config.yaml
intermediate_size: 1024
norm: "rmsnorm"
norm_place: "pre"
rope_theta: 52800.0
qk_norm: false
bias: "none"
tie_word_embeddings: false
init: "uniform"
init_std_up: 0.024
warmup_steps: 271
schedule: "wsd"
final_lr_fraction: 0.1
train_tokens: 867200000
dataset: "wikipedia_en"
Each number is 500 + 25 x the weight over its row's rms, rounded and kept within 0 to 999. Layers, rows and columns count from 0. Numbers have three digits each. The size before them is the row's rms in percent of the matrix's.

# layer 6 MLP up, 1024x384, rms 0.0343, rows 1003-1023, columns 32-63
099:489524479456580527467530473507536460518501533524538526536527503512490495523528473487540507521496
105:501456479475463483475470523540497480532500460478538504524535490489515465507511468479481461481494
099:507516493482441472470469497559487511516490535513501523494503488437525487509494491471481496520510
102:425538506454508521469483503525477490496492562498486467515496495532486488535501475464500475503539
093:506523517509497492485489477501493480495519508509509436537479474541481515509477488485490436481524
087:528526448458519485494463432484486516496465460494514512451508522422523502504534483509509492511484
084:486495531448518503481495530445472492517481482481499501494504461470526527518532484509506484522522
104:472512521514505491489508478511483473487501454518508512522468500468510464493523497490520532483501
092:490442499518487490479515524571479478472474523489489492529540511513482499483501482536539481503505
101:489500490466459482534535484459522533497505501510501492464474505513454508511543519524473523544519
110:470531493532473478477536511516476504487464485499509474482534497501524498531507492483511493517502
096:475526475535470478491459507502527486473534520512509497494509499488523478495500505501444473498523
092:505490464518484510480442525474546476533498534473498508531495475551510493526451505524483499482504
098:527478479514460483488487475506509516526518521480472520458457449492507470469500484456438483515459
095:500487495505472525509518528496495491529525537499504490477507476475532460510533500496514514519549
105:532435473555527511514564520489477532508493464489527515482437471481456515473515496518514524491490
100:507527504497488496494523520523506554480444499470522533526518473439479490527469494470469499547518
103:501508525516503498489492500432484448503461504531458484538505529501515496509538491501488467535494
077:480484530445500514506467438498466479444517541474508495491473545511524537457490501524523477506470
098:494514505478460499520521468520469529463539489520501465483511573525479484476504547499495527465467
097:456491508528437523520507468483461531503514479498522528490519491478481501497441499505514484526478